Part of a small language model's weights: width 256.
Each number is 500 + 50 x the weight over its row's rms, rounded and kept within 0 to 999. Layers, rows and columns count from 0. Numbers have three digits each. The size before them is the row's rms in percent of the matrix's.

# layer 4 MLP up, 704x256, rms 0.0921, rows 327-435, columns 128-255
100:530507494534550497579602425495528546504454508503540519577573530516497443541521557473457548431438429445482554448526536396493492478610628458536488465594469549468490557552448530513568472475538434480551366489538405436504491536456510498498532537466561539518509568409588391501461512563549485519442544545489461440551586432564438401494490533484512634481521471511471497534453484459474535560554
101:552490480564557482406404593454437511372554434349393584581510492502488485552495468414407510542514557472505502566444510534501533451512549526505503480506458408511440511523508403480493574488510514452531482599572505453525426497454469499559515511471526547522505440514483512575422435512467407579583594468564492572503471502591536499466536472594454465537610602520397518519484416552474531439496
098:615508452570430550541495438445499476486555478456600464521411448444482511485562529614512512437461531473488516516513548535468575609475456517495502466514467520487503437521457559533496532514504527544476559456530554624479436528462512385442518488482419534536473513510575389523579438576466489506438473497500503499503561467468510428514505459522538442521456556561501511530531581389480445523559
099:478557471503468488510412570471405467493515564498619522440532560487518502503462635492483468492472448414443535548527518528505480452583369555470452577513515432500498601543604468425525536484537492460502460608443530495418465429429438508461560565514559539528452453487568564427491526541449607525484451505518484468610525556427538527542502546640555398500444444517470568510484443507527498418526
100:379528443515435497508450490453523454515549397504552396456489517487433550512506561506472481457497453572563510527531527456574524520513436470600530443508523467486434551476518440456527484551516516560461574542502493501530525561540559522484536446570527447516482449454533459542585521558499441546644519538422577473454537434524473467583507528499496507539574481541496515471526538506458411437561
099:598500547508464442487424486434535463378508464421473533513534494541444458492536452486517434551450459397607442466540450395480566451588522545448587511450533540448533538560511384440573466510591495460538497449498549504550553480545476524546503463444580475584529584463521548565475518422540383524595473480496488528479489482455416548467528503441583531500569443419473492491457600596493498453478
092:589524386540543544527450527455507513439431503518493544502462566518480526517548476531504546533404506551572492541505503523467385474443561483521457453543497529538528463492407379524534473464494488409515447450553503579544509616517451533394501552460444475498473584410532548502582546557597448463528438446505493464645539571468497409504424488512501487550482528536441552427460523454465614495572
096:464501599585518512578521489537407502502465534451441433499410471454505513425486481554564505433461518485526484606582474537465515415558403404447444501508486449518536605550426508530550534503454490468572494496489508538521441411430458388512599550533404477478518524542479552460541544471400526531409528510457507511490406490550527378431519516564570513566485481464398574399553479453404479565428
096:517539518512496470459470477587523476496414515463555605495491471585474520499517534462500481493471506441607514476572497493497480501517551456476503532401403391491498478493449515537521462512437534557424522507510522506496519532511502590393555563508530607577555527435546493528516423591411412564478445423484509450610491457461507511522473506534472505464418590431538577589480499547423505489459
103:495514504594512465582489521420561466493503514400422526494574492398494563466507497445418500533470499530547543456413453536584516515526431484459492484470403470509485592514605458526543428552457534437591447429451525550545497450404438491580431457459530431513389552612553566551536531453453546474452601439374495487556544587506446592461437625580454482539530488449449481574520449508517532475440
104:549612459436544468503485538503487541454557429443519541508594545501530554494436602547591380490538471554528429480518472559486517536466509420427534507596578525531465540529515494479508462459451461473507522518508446495523517448521468516503466420506477470511530589522403489495535530528586528517468468485400521523527489456567555474540552461499599531548531442466461497506500489523456369358462
106:469533477535455552468487443524434463551488492553523501513488520475652543619498519456519470511390477563432415541484580436489439410472473455458543482517582436501530477594500477475522590539494492487517513472515528550533537515514444489512414565430489506450457527557457568457388446540485549342553581635656465484569508486558543482452618443470445504509500488470500482562495526554412509555491
107:519554559575490506536423468539491507534570541465529496460563489385464275636509564460499493534437542526453512521512558544483527527456467496442591560529495518543517488501569555529515494529478479433476510482565487574450506412538404457594509384464370565478515539488472488484458552457489577582523465488507500500512461457474517440479483501560525606477496503475429546547496538538580497524532
100:504517526383392555555402495592420525540486438477477515461470441464498544546471555492490406504490549497499465499500536587450498549556458537402461564448442462518429547446483559544466533478523494501489454547492480483567476536491582485541459523587435506437584504443487507496562432557565518465511536490488420470542450594595507510420587380485594497576480526478413497503458502482508609409452
106:484399468447456495564432481447488497501552475533464505562485608506409455543573539514506565510411539451462458496500450518462448451566518399477517397460462461531597503493525542425605486486546424550451463416517519503482476488468456384504526446557433477538409531546539588513486505509536533495483582461532418481575512587508494513514502400476533479432577568508480425473493522529484559371448
096:419489540565500440493440470479473448450477418443567534574433486505432575428460468463429417545481615546429447537505515487502529448475532492555497587469451553450531550507529485476438497449585572521560518565417530437538463610526526498573488499523492556493436568517503541481448431521476410542495498574590536508501473491518452526446524343476436485524487416535583517451463496559471557474477
101:402435504518562496474465548486455509461403442551552490546493485470632488501555471559550493545499518523549448590465446543562514466493523558501562496492540519457447494523493607513458501536495514479462539568467538486483516534489459489394501432421473518428532498521529585592478596549377559576497508541445527537542453458443494527535553426516465558476497514432527402469446466471586526390521
110:525456386522522540477555550482463500530506408445360558440504514548550415482570610509496435502505542538459441464540598522526540429532548466431473608483412493562538490470494495518501552480539450417461472402428468559548477407456473465540554456575532449495556572528437564491455456474496423508484471467472592526561447545516438490527450536533463531601522469527591409503450514439508523548606
101:509477468460506486322435449443470478452441391500480506559518509456541572451489443517582498485429374584544478490383494477535532543459514521520449532465540520492551550458453533535450478515485524491453404494431526525470456654532526459461560518466518488504467557529541592461534474426531462455498563420486572568527454472509548556528466460517455505499412536455446505396510500460445468464611
093:477528507494397454553496427564419456482537413493553542425499531508505487493485489539349470475476549546438546533480490551597495527514588430477531596509487460499474473430499462588491502519443511514524558502483433520499401533495507470495447470518508512529502512471459376564526603572434410490512522571432528475474460552526556550417469517508466517447491543549517515403521528521480406428524
099:512497523453593431462401509547490575447496447524516473455452551424538567547602492443536480421461423467415485460538625443493374445495500571508548572465498568565522491456435456421545547484534451504459523607468612444502465574530530527501564495509527460462532473485451605523445481504392554521477551571514531549479530562540475458540579484513539475445482456538491504526538446498478544498472
101:469565555483475538449494589572514504540474513508530571474550476560551461550443492511497379478464461507516533468542477430516471517546538493398449472531524464493548448516457404520367584551497427437458544499491380463499633524381462476488534569476532600433505456457439443521493531467581482538525469489498427389546476467513539484550479381480552517480528476428416511539479504569492560537437
100:465388494458471513521538568523593481519472501564504564576506483589531542389507508573452535477472556523486380537484411440396465433493543448523571499478529540507475549538493510511513429499422459505482572594529510410595514477509501585484518437425445509536552435468446578561564506501530467479639500544546416530452504534467564537499481512513550481544447422534500510457592516486558482496474
098:415506525469410548503479490406495502475435472479573436574506500498517488501516498519552533517491592500525417440543559463455501526482500453459407463526448594420548539526462537502495416522491580527495444527409472500468497525491515530577450481507496470576489538477570458489505437435500523464528409433531552466600466545577396551532567538481491484538459487599493564389553482563505459495513
114:550510579556484608488483533503443447434475473457437504422549624523457472520513471531573437499543433482413466563536447558482548436561462442484465431452429538385432536494520433648513506478525478589408497596548468530468508515473449486423549478470478497480562526579448480515469558612494523479540499536434565515427452537575467400441424511513531440499479499541434498513449470503522479534536
099:516481540489499495468407505498568515560477553509601472512487520495453521476483507452420614457443469591468524429547498533563555397522430496429588516513473552575558532501527474524557507430556539568554568399475557494616491478452575487476527483539474591561555462472471495546475518523422482414498469515429545576487492389485465439552553519595525496445441418453524509475479476557534468515492
094:514559464596481597533567543458403568536501476482508469431476483545617496519543523649509599472504498491503453490491528483488471563480461569576385503413437463459547480439605465533514493476461498459524476519568561485556469598472484480533573482477551545412471422482449573452527486568528586459508558458489496566459376452529530438543481525487521546474551556443471516444536405426473446523492
097:533550532497414456498499409544461572360473507506421446469479485507522471463531453501455449502398455518577335474513407532514500455538554537479479450521457475531496557523481520514449479515533493563525490403529526461494387405507538529568501397536558549438448615536479481523520479546537560489518409513506413525470380509487455509534444519510452499430520537513520563493456481442540548527550
101:567526534467495465547465428494463527544533532445545655476544447530508566422446516586422487513509574486507580412489461523440414551480404503469479588406457473516506578559505588509459483491499481447480531582495491450568467392427500527448477512441448564498511484453506522437484446466440374436544544435449467489481515544537457477406487459491486465492480502491486422427492482538463539466551
103:472421512440510520501492495566444471501484434527494431575431452438550491529469508542403553589518506561480484563459440535562462524500505555430521455379584419528578546502470478581534457586525484499583559541508428572623459428526479466495525447544433494441429471422530457446571571539509466540563506526504533426523469485472478582488435477519505509446561473434508507557496529547549547577466
113:438496518537501492423563534601524430468463486479473453520509418469411528372538393586508436508547462436400464524425398493473579545522474494475429510553553482407528616441490486513536455535545513504524444488512560419477503536399396486610472504544580463524519467489491490476472543575551471577474447548544493487442493528563442516505491485574435420487500439469522507486501474456558480464421
100:443525565457475424484500492587517429494626413469494555476438453436482577436508451522423468500640521550601449376411501551564486512522466519489511483449470488534499415427454458515529438406611413458529519488526529554522502482453486463464521439482482493497512519552520448507538528487509465545457528578454452538554463453602542585539532525549513494533435456511551462551536470451479550494444
103:540407505490560499502491458500471522528524510513419505479452539485504569469536511594399532540504592463546491499476523516556495447521493495513590542556464411503428443510506495571544454459479463427508400536450557458433492537519414460494508504549503544536486414489468491481508446571500457386489603489543490485509396476488494436398422538577494569575477464427455518453617557494503445505515
092:489443435526524523511518508487495534529610545438462505457489475485487498550527493456535501512597441489660516541535450574566431572498490487466471538490564506465428414464442439511484505556514403503428507460462544484421511585559413536440516515521489410513477529485486440479496426517506453481495529489494471505522511547548558453521597439498510462570402545512573553517541514564435428532478
101:441545502484524584524467491535498616447489466533499579586513522515500472471607528510477543549449499474482584480546605422480465573513412432394483432475457581415443485461480545478458557542441453440473489504442393510445578489432522507527669401512418517524515533602492561580465538510528487487488489434488465538476546546434551423519549466526539555471522509496398475573520516463517582518509
102:616507544503452578608434543526464442589488500476583528459430518483513448542460482524525475668486526509536509565492449549456492536468552515514421545519521480522534552471511587502553486486508411527558497474502527478582466573515470426545480555479453537466514517517512450562497490571525512454520501555530481569480362543502528550463635425443576501559392512521495451504484539466520446368557
080:530501471453443505531498467505579511520493530459501478546502420519452536515530470465516520492366509491469533447464440467451512499534524498514542469478416593465509445487480456626515470517471502466525508531522452604537473479449479502525532448403484569485508450619477430487576519446495467500545497433450479488455481416528428430497500492474468513545576523449476469611474594491508475480571
103:563471522543571570429522509511505391565353432563474478451471580478482512531531581502444497420427505558454494452493450524512429431544474537461493481454489534504476605505509541495542522497494406484656620509493519498423525497494514443433547540438547510443568496533422460633537456611515528501525567481422482521568474505504530524507525520503508553521485556466449467438406556486590482517541
096:503527513540469431524505488473518487470472544472495498440431423468502571483510483520620485463515512465421515424545532555511549470423481525432551480586545555489382553469475459428516496406537421489468366477547518470455590464430493478573441497483484562522498500506534522513586581501434523485462555433529427446462534524480494450588465469529418499450589508515437557552534523478556512579387
091:466479490474455531560505463535521454635464468643420541526540472504390478481527501491556522468564529426546507441612556558503438522581456501464506580405549537415467488448474532493416514406572514503477522423444474551536521475485527468488459554496535565618489560461493526558544562546429585479570490478443481526528492544527496463565469453544416434554475371518459393438471578510502470611493
097:465566506435499558532597477485509385454564499456554518407450518439400441500513547442477504529397572485462580418381547477484437381543494499507479553499573494523523559499483407473472453478527471386428538439430434443574481500473401533568519553480467487485487387374491585488553474478595553519615482536525445476471426468540645537481500525474482529474464465533537493559520499522467486432484
090:517513487503469503519491575566543480488498559492515471453566502495550498536575540561436463498480513465539431600547511513588512552418464543497585556470512474498425475487556496393547486401503454510482565517508418449479537579564570573465508535542488437587563446503406568568603463475488541522498445537557484527474507573541489518500599453497508567435487524539610456502488464462549456541517
098:467482396501495527642459428538536450469484525595596528415535504480558570514487442453521492571525559491491566428517511522468457500610476481556402550570427447494474428513494523551539493569519529498505563505489541561495492456642486438495510447514476575442549529427529482520445443515493507462477495484487547497443489620550460506628515464511516537421477621513475442555406464511527537489482
095:578494553563511444466550457513560458546501435616441519538446539427567533605532488416473477463503602545515480528495508496537505505486578465559489598481529500412466488443539432503462556419439526508458407463424441563500439579464526496524480418478447450656528514560501502537456472455530554618483473476479486400468525443547620471513501354523435434563511456576539470495559496549500459502604
093:514482531545429491519498500508537501553590587482472506609504457467581518541511350480596558439549564566427535523495490565498589495446457547528408407494476457518468527582564596575497526412456498506493426527487557517576391569539506529468473552450523533461513451487470498471515457381472580446589576463517466491423447519487509496610447519575492451488531484621473510454461419497414475496537
097:468540534470561489473505531502486433621438488564419504484538550411433441502432536535588616505500488494455492515486499480491508415468436524408490497505513581516493462546549491475596510528502429544491504452494523449502435522500477517482486526426438466556521487502479511572388573608594464444482591585448449515399470538510405543534412527484526565488516557545425530501503406571471516480482
100:543443472519507511432545481566439537487555527517582559425412491477506492501487485538530497570502520464572447514532350541451518529491492643621418537595568492512515532540450425451561515603510453520478533514463448439492540520466556464537561515424490442502405492545555497513542514539570549573550479529601504503507443503564486603525495553498380448528478605462454462515509582584539527434532
095:451508444509487439527522397461493495563434518551468474530481566494454519532463480553476528551441452480491459491505507600538596449442456620449607538545495442497487482563517515617469465532532563477481530552498491447499507465469459518475446476459500456479477479485552415490519468494462547442564440539501386491463482529382438496565480524635498482527468493528438488442465550416528581467477
096:516526504538520427561513521557544532523494516509517564436476512563524451447587467568497490557503435477539536498498387554591434401637471459402484557534522487476523434383356601491494459581531501489636554517481537565461472492485522433446444482554386457397441566410500543526382553480510534525490504523470469486509481495552465556488516531464553513573506457447509537533579585458474520573484
093:478513482517513538469592459516572513520477519462394519550425438440540575600518547530476548410531523506489511441512528441575593428483507456521515510530575541552473469471473523477460502457427610476549500558587526464414507512507592543410632542452506537507483407502569495452447449574438577432517498431517421472483546476481556532489512483449578552546550408453551461548604548566513504487540
094:620563528434489368460477616497470536529556517460428524496477499447484504431512456485552451382543472527468463519467486565581443495412397496489491508389529494384396491519522411528523460469538449595558398455560543599559435468516517516464476480496490527501535521513444476495482529495437548442565495477552427476515484438531457460513524438552519473433509430501534575421471568426495495483492
096:467527471443601488548507498395503470572578512547507559425543549495477500498539578464530538575504444481569501457539503677452458540528488537471530470610490505586504437554592469456533492516588440525439486494506396522482506533468482500559501529564581469491404479423506515464466506428606448445433527539495491521583480581513423489423602504556429567589553534453547496443563510442459509502502
094:462499410518471474566496504436554462458535446568490540477449606489500514520515529456531520526519521521517514435486504585459541522492613514443526482425554522473532441492463395467576536450519532460530390426518555486441471615545434478504564437441509592509353506479522518517504488529594429628446508503469504555535510480425531493584495456489492584472535530563481502505558608475535556485512
105:603520498487498480500456454539537463479513394509503479555440468546523444486376506514473446469557610468514445534439538566423503491455531495574451548496473557569496507530431402508536497565507472486501455558481479448509515434501517421495463480489441532562497460465464408628401503515488508578496493456460524597538448527401467488537435474457611506465501509518536562569489440548539605519419
102:510528517391530513527537453499447475495531555510484561509443572456535515542499511462482489501522432482445450485534624395495476553583478526557408464462447487454537527388527526456425485464532475549474446487475505487416621482451470428471418624436515454547545419483420528534514471436478556517490538535496472490493491536408525458470443461546503537479486511444529446529470498589445514504603
096:553480552514436546533466469653517506513558459492469464500487516534448492427583389508437574540510561558490429541562467544557552553498525457520414415639565456554506421447523479452491394532494477559490565483575507565613498539435497473431470412490433488530550475512436535491412459486538473485424538481538569413503449539480500558499527480515540541555468456515506522438526497495471487407528
107:426576540553595544488553544426515460485455391550510494507529503589431562494509586404449504438478473577470415578523485523446513406466421561550535508481465458570555441523485500537512465612496408512535564577499457522438495543571579531504546512513530528439546541577567500566454473446581550535405505473427558499441564575536538469583541463436477587478599537546565514495485458462537542496492
097:503438572459495422424467562530509558575482593508459437471510496554541468463492436581416504520512458508472502589406465529476547463516425530412626558421514527433523441534467511544496356566449472479488593509448486543477520596499484470502463555510490539503474497574451446467456553471473559486549461458597497444481440555512471465452457542442483504423451464573482502425454486519521573564522
110:511474450409530515596525448550523439386536431532518512482590596397499441513463503416448574558463492544514547429464483600602449522553453522524465507573448496541483427571518567527577489525477483576548532537521385534524512521512523514466500399482564424569380484552501544479493483415392489510521458515543481508503577505508493462481466544413465459568461493550599449532525490543432486519571
102:449459518510530427504491564499470485478528571566477595495510454589505522487516563519475396429528561553574486532505447454450491474430471478570538446528333533554454460530493505543567469514431451577504406486447526556459450526501568517448466520551565533569480562434485448451445378452466390543539489478432441426511545443502492500570468497494428493502591558450393580549477452602434437597410
094:515524519442529456600452477598475597536540441434498470500480434540516590430471359389496576478577446475456422539518536408511511500532493475437446386511576463507438530466511570530516479484476539475489521430533504460525568453470487450430481533586504465594540594479429483527514520515485506456385436431521508438537473512474533515568466498497531452504408524499507535485479489445514470423532
101:578522550497556565527516419505503437513438439590469506512525546477499578463538530468472530475505487564485490462453480559523414431520557575501356418463502467473537506374521441556439507475506568401456563417477453440553537500545586436426466546461487414417450490556485540470518440484464527495502505491582510426453551535479547397583518462447525480434455617469519527536546495529473490630512
097:470426358538465444493420493526415501453467451516478546428439493430542510555568462577574520495530495436479632485514481475359437455532484525471522366528493432464507550461482489582453492519490478472524566503441483579479552458496515480441554412539449485391502514460536475475489487486497515501480566457467455511468469583600488425474500513557460566516454483462530483498557546507495420392491
100:567491519529565481548516510470489489492498466396444501536501485529586494465475479521507440456434470418509551586460552534440483436469460469563473485448435443492598521496483482496522522551530437477541573577448497471559522510526520504562478466481556427439465503468551468481474475514443515501569543475601390508484485404495470572433506473487529555544402493526544520527594490449379507588458
100:521482447454461481548504540529486584516537547542494488514480516551440534405507508504519517507612518473514577423545497474475537577430577522463566418601499488564575553491488466511553516562491619484425434519629483502634541638484478468491580479490515540510464559548486567440468414565615437473504478548510560499435491548481490502508511463469502552499477431437469469535501431487463437490479
102:494483431398504542553525470473511491554479496518484502430476436428426520439541481411473496494529480541443461521501579534438511493521470474614590435484495485461536552384478544540501509511541467489466516506448476468531522457498515550478506457635488425485487447583496474543602514503647596490447613499438485409470546483432524478468471481481472589500533413522451490559457445544565524507478
100:550516427514427530495495421448430461520514428442479527437596517460445508443421585447457557495462498498504432460500583448517509517619504534532391509472480539520549598491429517434393492457464550369553532501489477517484515541530441522457540542541545512522524437511464533472481493556473567567490544573369425517482542491471440522473442552554564417442387527448457575506445511459485583505583
097:525503538389513520447598466445470431423511597465456418486521558436441587401522573500509556510458493577518424582475472557488556499517552531478566480465604552557520499483504495474565513481494554459522449467546453469424439505472398455489488515551463414509437492535503455456548610536512527600508491494388419507515497499554488553517444544494510469524516535492501584502538514546594446517536
101:486510440585459557474449520503515579560503453533331388588482490418467618488521500593514506481531561540454533411493599562500476559541531434584455463497574549518547566533515573429527554495518549464548631502492516530527510557554495532525515483487525567400473517555466621433486490394524510453564503444556458566495482471499479476530485432540516460470535547581476456451467520488482544540549
100:490545398493521521431572502547440479426508543513534507540432449476575557514570534496542605537545492502466470421499501450516439442471522477512450496495590497531485563432419522527492524544475612479500510368546545527539538540563490429571508567483431403477480545479540505512525540518570537439462504552426526451499453514507467537511532464461482534450477469456470522499450554591462553540539
097:538468504511511446610453457482437412515502540458583574466435508510453578531569470527657380520517521607543449481440483517431590517499441536467466467517516545501514500505507585517479445514533552490567485580539508477507592493457485586523519458438591389579536434494520481508449537566372487508483418482476425489537490545512510502481452473592523507487510540512513481506429452410516551566543
103:457557555475520457513521540468519420466479501469533464424461456499521549533509461497472550577537558463530491491530545477476527448501477505513540541492507533593533528470489563577489507504485446483474530387476600456549487552478528420579489382518424510462532454536448509540512556541476550506588505409569454424441461553507507552528410498503465533527516501495474498484503512472557454539544
104:420536521531437442494577462492476417496560422445419536568456385516408523591581521605557493510493510574521492466533538439531453484512503592480532549493427486514551480517496418540414432445541554473492589477553544549417520531503452422418472501566538470509548470504428417497508525614485481541523469512398573507567411457553526507496542575498413613502626559454512454453562463450557543506475
108:500477454442539555543401502466580470538514480437472438508369434633578419506457450539489628538465532427502490520405461496555492516476543520502425515487505528510582466484450638521529546489484490456453527455540594548463589467477529492507476537465534435539544553543507533558442561506497529581625484536554475429534541530494471498455458550389517503451503542485509567491553453593399531478415
101:417625548504438460509545448420483409549441459542453513461473508583530501568577443523454568471514491466589478423431505493547576443461477485508489530476507504525458412453568502461486528497479476434505495585494517473495535397549531536579444512500575514491534452521486529568582570431527537462484450518528574532551492490499487550487476462491492498526435396498501513406504472501532582508577
101:522515481511390552538446491548492418438509562510484481581468516465537503594475486476506493522474503539491478362408547576422539516479526518513543527412485493463496560504615427454509533416593486472459447518539523465472590508561552407580516472575472483478441483517435517497487545447498507487536497502507569436458495557583536475515322552546446537409593515489510503443568496585511612458501
103:421526486510445549545562445619480540541497496480463604409452512537541487513443439528477481433469507406471477547511471501504572506504479392501528503492473470475363450470488455520520552492503503597466536466506486464478522559479441471567488378454480517493508486416521469586547500477543609490592534541448457403422524496354456519406480542511547431522570391530503533512499624395486504501510
101:490459474503577505475480554497410545512449507462439558526447418621512458490491467468507526425423451511523474513511468480521600453393570471499551583544443518548448455381510532458563610434480517460478413555520535489427457472500637568486462571436453504418444549480449535569437396507529528541558456420485456442457503478518516484548513456508540490461571512504561397503511499488428482525515
109:493493509490523496418455516524568397587529427489523455579503451577525482549549518433441550510482521369397556472429509502596425537436445580514590417450496573554464541470494387526456443534461501519580475510443471450532497474455479415468551396529518426504505508500520466453602553436487438517422505497480467545551582535517504518426524574541541476462430449604492528517498581540422525445447
100:553528521575575463434539539503493528408514446534547514552493509514497463470545487540487498446432447438452491516502532476509479588561492559515535474498486484514555591506499516465530462568442501478475615446465509516589522504488535444384548411533530532432436464520538506498420539519474562414483552477499533518505540439545474485510420465510543574555599480499525533475577480530430484425399
105:572424493430470535529449497459503504444517482544426461484518467502485509590509483496527422530501497426583512361549385541472522559550413541559517508591507484541519502566496588467573585488528469546459499508531503596432520481565503479466539533514554469466489461561557598510564424506513562549548479484463446443423452505386498557515486547518448519523525539423453563580425444568413544380528
101:489509419514502460598592464441584535489498519533456545467508551491513459548504466459498499506469517550540435447485617547418521489544430395499545453547517411521455464514468594600552598545477382501450536477453447514468500428486443496378524435496424441494432515525524500573519551464483647475553497454489467407491538498483499552436511512519409456515465525500460462562482493570529494577524
099:538535483420445455495504462568392520476614430407470400526509502515528472425494524556530543474525550426540511518423457484451525564476486478495581573544513542493484497560523410444537481478445498483468492635560479382526418425446456460529533443422619528481500544509489480461444555531530430470435538650471556590511514514544535508410466622476518546516534558499457466483483515447561468539452
108:543550435450453454514428523529498513494417482480406504374487566450444509556571528452538495479525466511520543358517580510507548501552499402455428442490452537524414514499506595458467436506507427469373572484511553574509572512435506551459423511452445510534467387508472585592420552540481497503509504531478539482571497540393515593453580516480503557505483416455503501456460545511487585441561
101:469483388503488469539499553467487497461403436518527414559463490485482482476514614408389445501473499489399577588558509499530542482481487550521516448498422546579494531485484527525580431494511540592505456498554564464586539431418450524512531479522430488456479524465527494526479569495459478473460518515508463470536519478420618533536560406624474428497565504538526525534522472493564579479463
106:589544528527475557514525426505488424527578441538473560480486599483491533526506499537498537576459531552497480475407492627582519506533565487532430419435513450485528468553407527493454496473514559524538543381470512593456479576607513457559429529486572521436519431570483481479492446556460529429631432488533510569476581515489532481574450519470573462466462477476580523526429543395508520426575
107:584541469462509553527538472404525490482366450523556498525481439563600438427476467471483460447516525511546447494468497529583484461464454520504625476574371539432542570515400575456543485477517577453507508528526522453567524430542456481411627508570448442506520514431516458466488499467525509510527537523525468451541440493478460590569519488530527502465563426467477510508505467573503487559451
091:499492533555470511471488445548503429469502490555469485485471509534427495498548403523569520487474548603377526457511430531513497467477495484467551467512522522483420540480442537464540465495488479499450594571496452550526446485493478585438587437559482583513496506470420405591549461574467491388411416476475430534537478581521537436454482506482470412515454500581549485452563509528424529526447
097:425553538498462472463556547518471511350537404499496469564510541558547492550530447547499477548546498501520445548578508496494435520403542568402553499537519480469414536565509457480499549498497420408479543479558469428551508433470493509482468508435553455515497461511420479560480347442522472509513528487484510465435504571504459432517552492432504496460395501464493388491509415516418442509411
098:419470559544563615454491499495546567506535444543404432440498429484419466512453455490498433462567527513414467520445514554454408444484447475483532472468547479539584530502487544487531457477417420515537465515406450528367465470528516542452517473526443501461539509493582504497542529554492470468495501484586525489526540449469488483507437473525513515467501525437579497521568485491495454529478
096:539449511478369635473506478547591560525398487425519547479543545470434530506470495498455522523516513489492443500458565604462502494563511465653482465478447548510521444531420485416499414508458497469498499445604523478493498568488544555470478504456385446563519455533479527524444466485568513546542450566499489507557542557453496553526527534513441492502571475584495534578522488530563574478531
098:465547506535489480579500408474542465464476459485440475456460518488432470413488560405479514484507482498530499527474572437466413505561527501485504505569479490560503551460520513547587533552585509497445552495567423522480448607460514505511478493529508578537369524539523452590460588472512522518441524535474475485533479530481545550495524508600479506496454594505534481471441556483419438563516
103:451510445519511510522463474491602499433419451527506473470438450515516575633478427512507444506539524481454390633590448428530550635403453459463545435480454520544451534452548521563504437484543580480561447459496562486504496547490529465552577453521481499518448573481451503515514435504502531527540494554601493526445499475496584501501450503439555470436468550436424506558556528483514536510459
095:521559508557489508570497472399521446561538508589470431610402530502571559501420443405460560579464405539536447492453409604477571457439461494563515531508443468444456512511470532463487477476602559529479439477513491521442438436535451546542461538458593478580513448504530497515496559546576534585524521461544589407441490546512478483433453557578513499460506458563629557443549465479422515495490
097:460542519433418451474548532442444450546427513510543537414505534492483515463540541358508522467516538529431469529489487525484458536445467510465490461480509342503501473452527487486421580546511495569547530427446473542453556473538502503519513488537561493535477476371547517475442494500467530576541394543482356539531474470435469550512619449532460455532522514521503541490433499563533526452569
100:567589443539501585495479580466614503489476449499507485586447498408473514497502474562406448548420499507483396495479481446528532436425409564548517541412538510543554584533507467452411471488487474427573582521565445458478434573498544498479452433536454477473472494504509427551505482517471453514482460590556439517472543498530548546491568498558458527498455418444489498375454519494482486529472
096:582379604551606429505479566477557567514518507507500480480512493476433409542535536587491515482492400587523510485524531465499473483531517522497422492551415453543472453538500458453511421530450523416430475458583568510468476515436543533373495418462432553500535555541504545458433502494441549466576478371398495603508472420440632456470498533514505492562446510465531570453523429466478471576483
103:498473500500446525510372527464421532514463508467497531478462526525487401517478455521560511519438517495369482506506488486418573411586526494549476471559543470479503470535507465461469537556485442595449474444494449543501451600535544485481456504555438482454529526529498540577477479450530504544541534549508512520544520415490503476631428498637489532404511536464464522506514497456496548491487
092:505529499486453454474478493498445631572518549561534529499548490556534515527479545473525461566568514411485451532523532555419551472467466499473422524553562482411527513424532402495512536457494452434520490561492543557429466463491568531526460413525479449478428464371422480567474468495476467550528512519388546467447568611562511429521516432434503410446534528530554610490484486503449480443515
099:556519495540426511390552536495606534577539492519520473455496540465502498474529469491493441521498509457500577598488578479430535504607640461469616607490543472472530469527573501489543545528404553543455496398528484534488415440554491506529557484575538489570524544442489531426524599507512441405478474467483475474358496488505525506509547479508503458504512542584460507590530490465527631422526
104:603473438521443451518497507502528501538505487506468552535524454470520465594544524522491503581534481567400575604478499537552519556466534468517513520513569489547410450512597477453413504424467584509431556467424482505553443547431463509526587500471446460522441609498522469498525533497453496476496469423425531519480527468400505478372460512463438570547446461442504635524415542536545531390502
106:502436588477507440517513561494570609488585493536554465522479538445511509557483443509476562514464452543472530452498457445489520543481492497557508524527546501446431499470587559424424528424512615531494580589492507588460567493499494521467499487431567585503447571538491514478480574515431486462463484494475547574603465454463522387439500534579654504379499485592453595499486575460481478584551
106:465489508522628537519438482499543607458517498455539426429532574427466455565492429510541510519495442517500521490484371511467617492535506389555483515562464434605541617488479545510522478458396440467477543416564495526535540453521504502491488460509533426458543522511518555482450520426528501537481397465512595515525425474394446428526529551570526558454564512512523555504539507561418506482430
105:591407496451547471502570421451522516512490476542509502583531517490430536446614513585452472575500570492549515496452508506541437496390507501476446469550489511518541493494546506560489473585466465441450505515553506466513522459511536521526617474452537572439619562527389497556454525543509508481473603512447467459454456425513457502366524443555527521500457443436408523465506520512433436444561
093:496381479509438478458400508465461499487461543511507489507484517390491484522454521440496461476485456622459437468443491586432417379484460549590347477548483658530496536494542508476520459550607450540431554556445520604445423465429492493520513540441514528518482466469473480483510521455474477483492628492493440528458538565509534563494425536513471466509510523537435499489526495475411475509607
110:568590497573485598426444483432487530481572498471440481483401576459471434575554472560535562539478375450426562465487509494492484487588532520578550511477459523503491523525461529548505411464550432493444409548530490504529546514547449486459576518447536559454427483528517574443543502567475544482490527547511463540406528507513447482437483494482565454454550557493393509525596350473443532602550
096:439497477540403429449537503582467473410507452432516512504453483535519521479457570560422488496479492477540497482518454580423530432426468554443540495523532555551566605560515504509468475500468439501404507442490559459583486526456460414516510472457475410487563584467480562557467486502553411489460504464464427507407432535517540442404490516599533552518395478441509487420516502596441516564440
094:478540521437553482460512549433516529541508516573522484461583460487531523538615459477373483447580525524486553523452398470522583496606496530445485433461475445457547528623534510511483540477441592508487570494523533536547533436545479446536418468571416410605563482474552502473547518536519512479571465477390555420617546535534493504477504495587497493507553539511441510458488484532513411534469
102:552562485509550527533542520474480599491512555530519475457441495495491487480474558560514540560524434505451518522477500542489480494497516529543615535453420425570593521527505489403453561526579521475469447549501463488418468529543450540541530513493495498503529531561622440483511516500566526536514405592419518611496552522431479470456481465575429448497465481458395589548477555555584564504441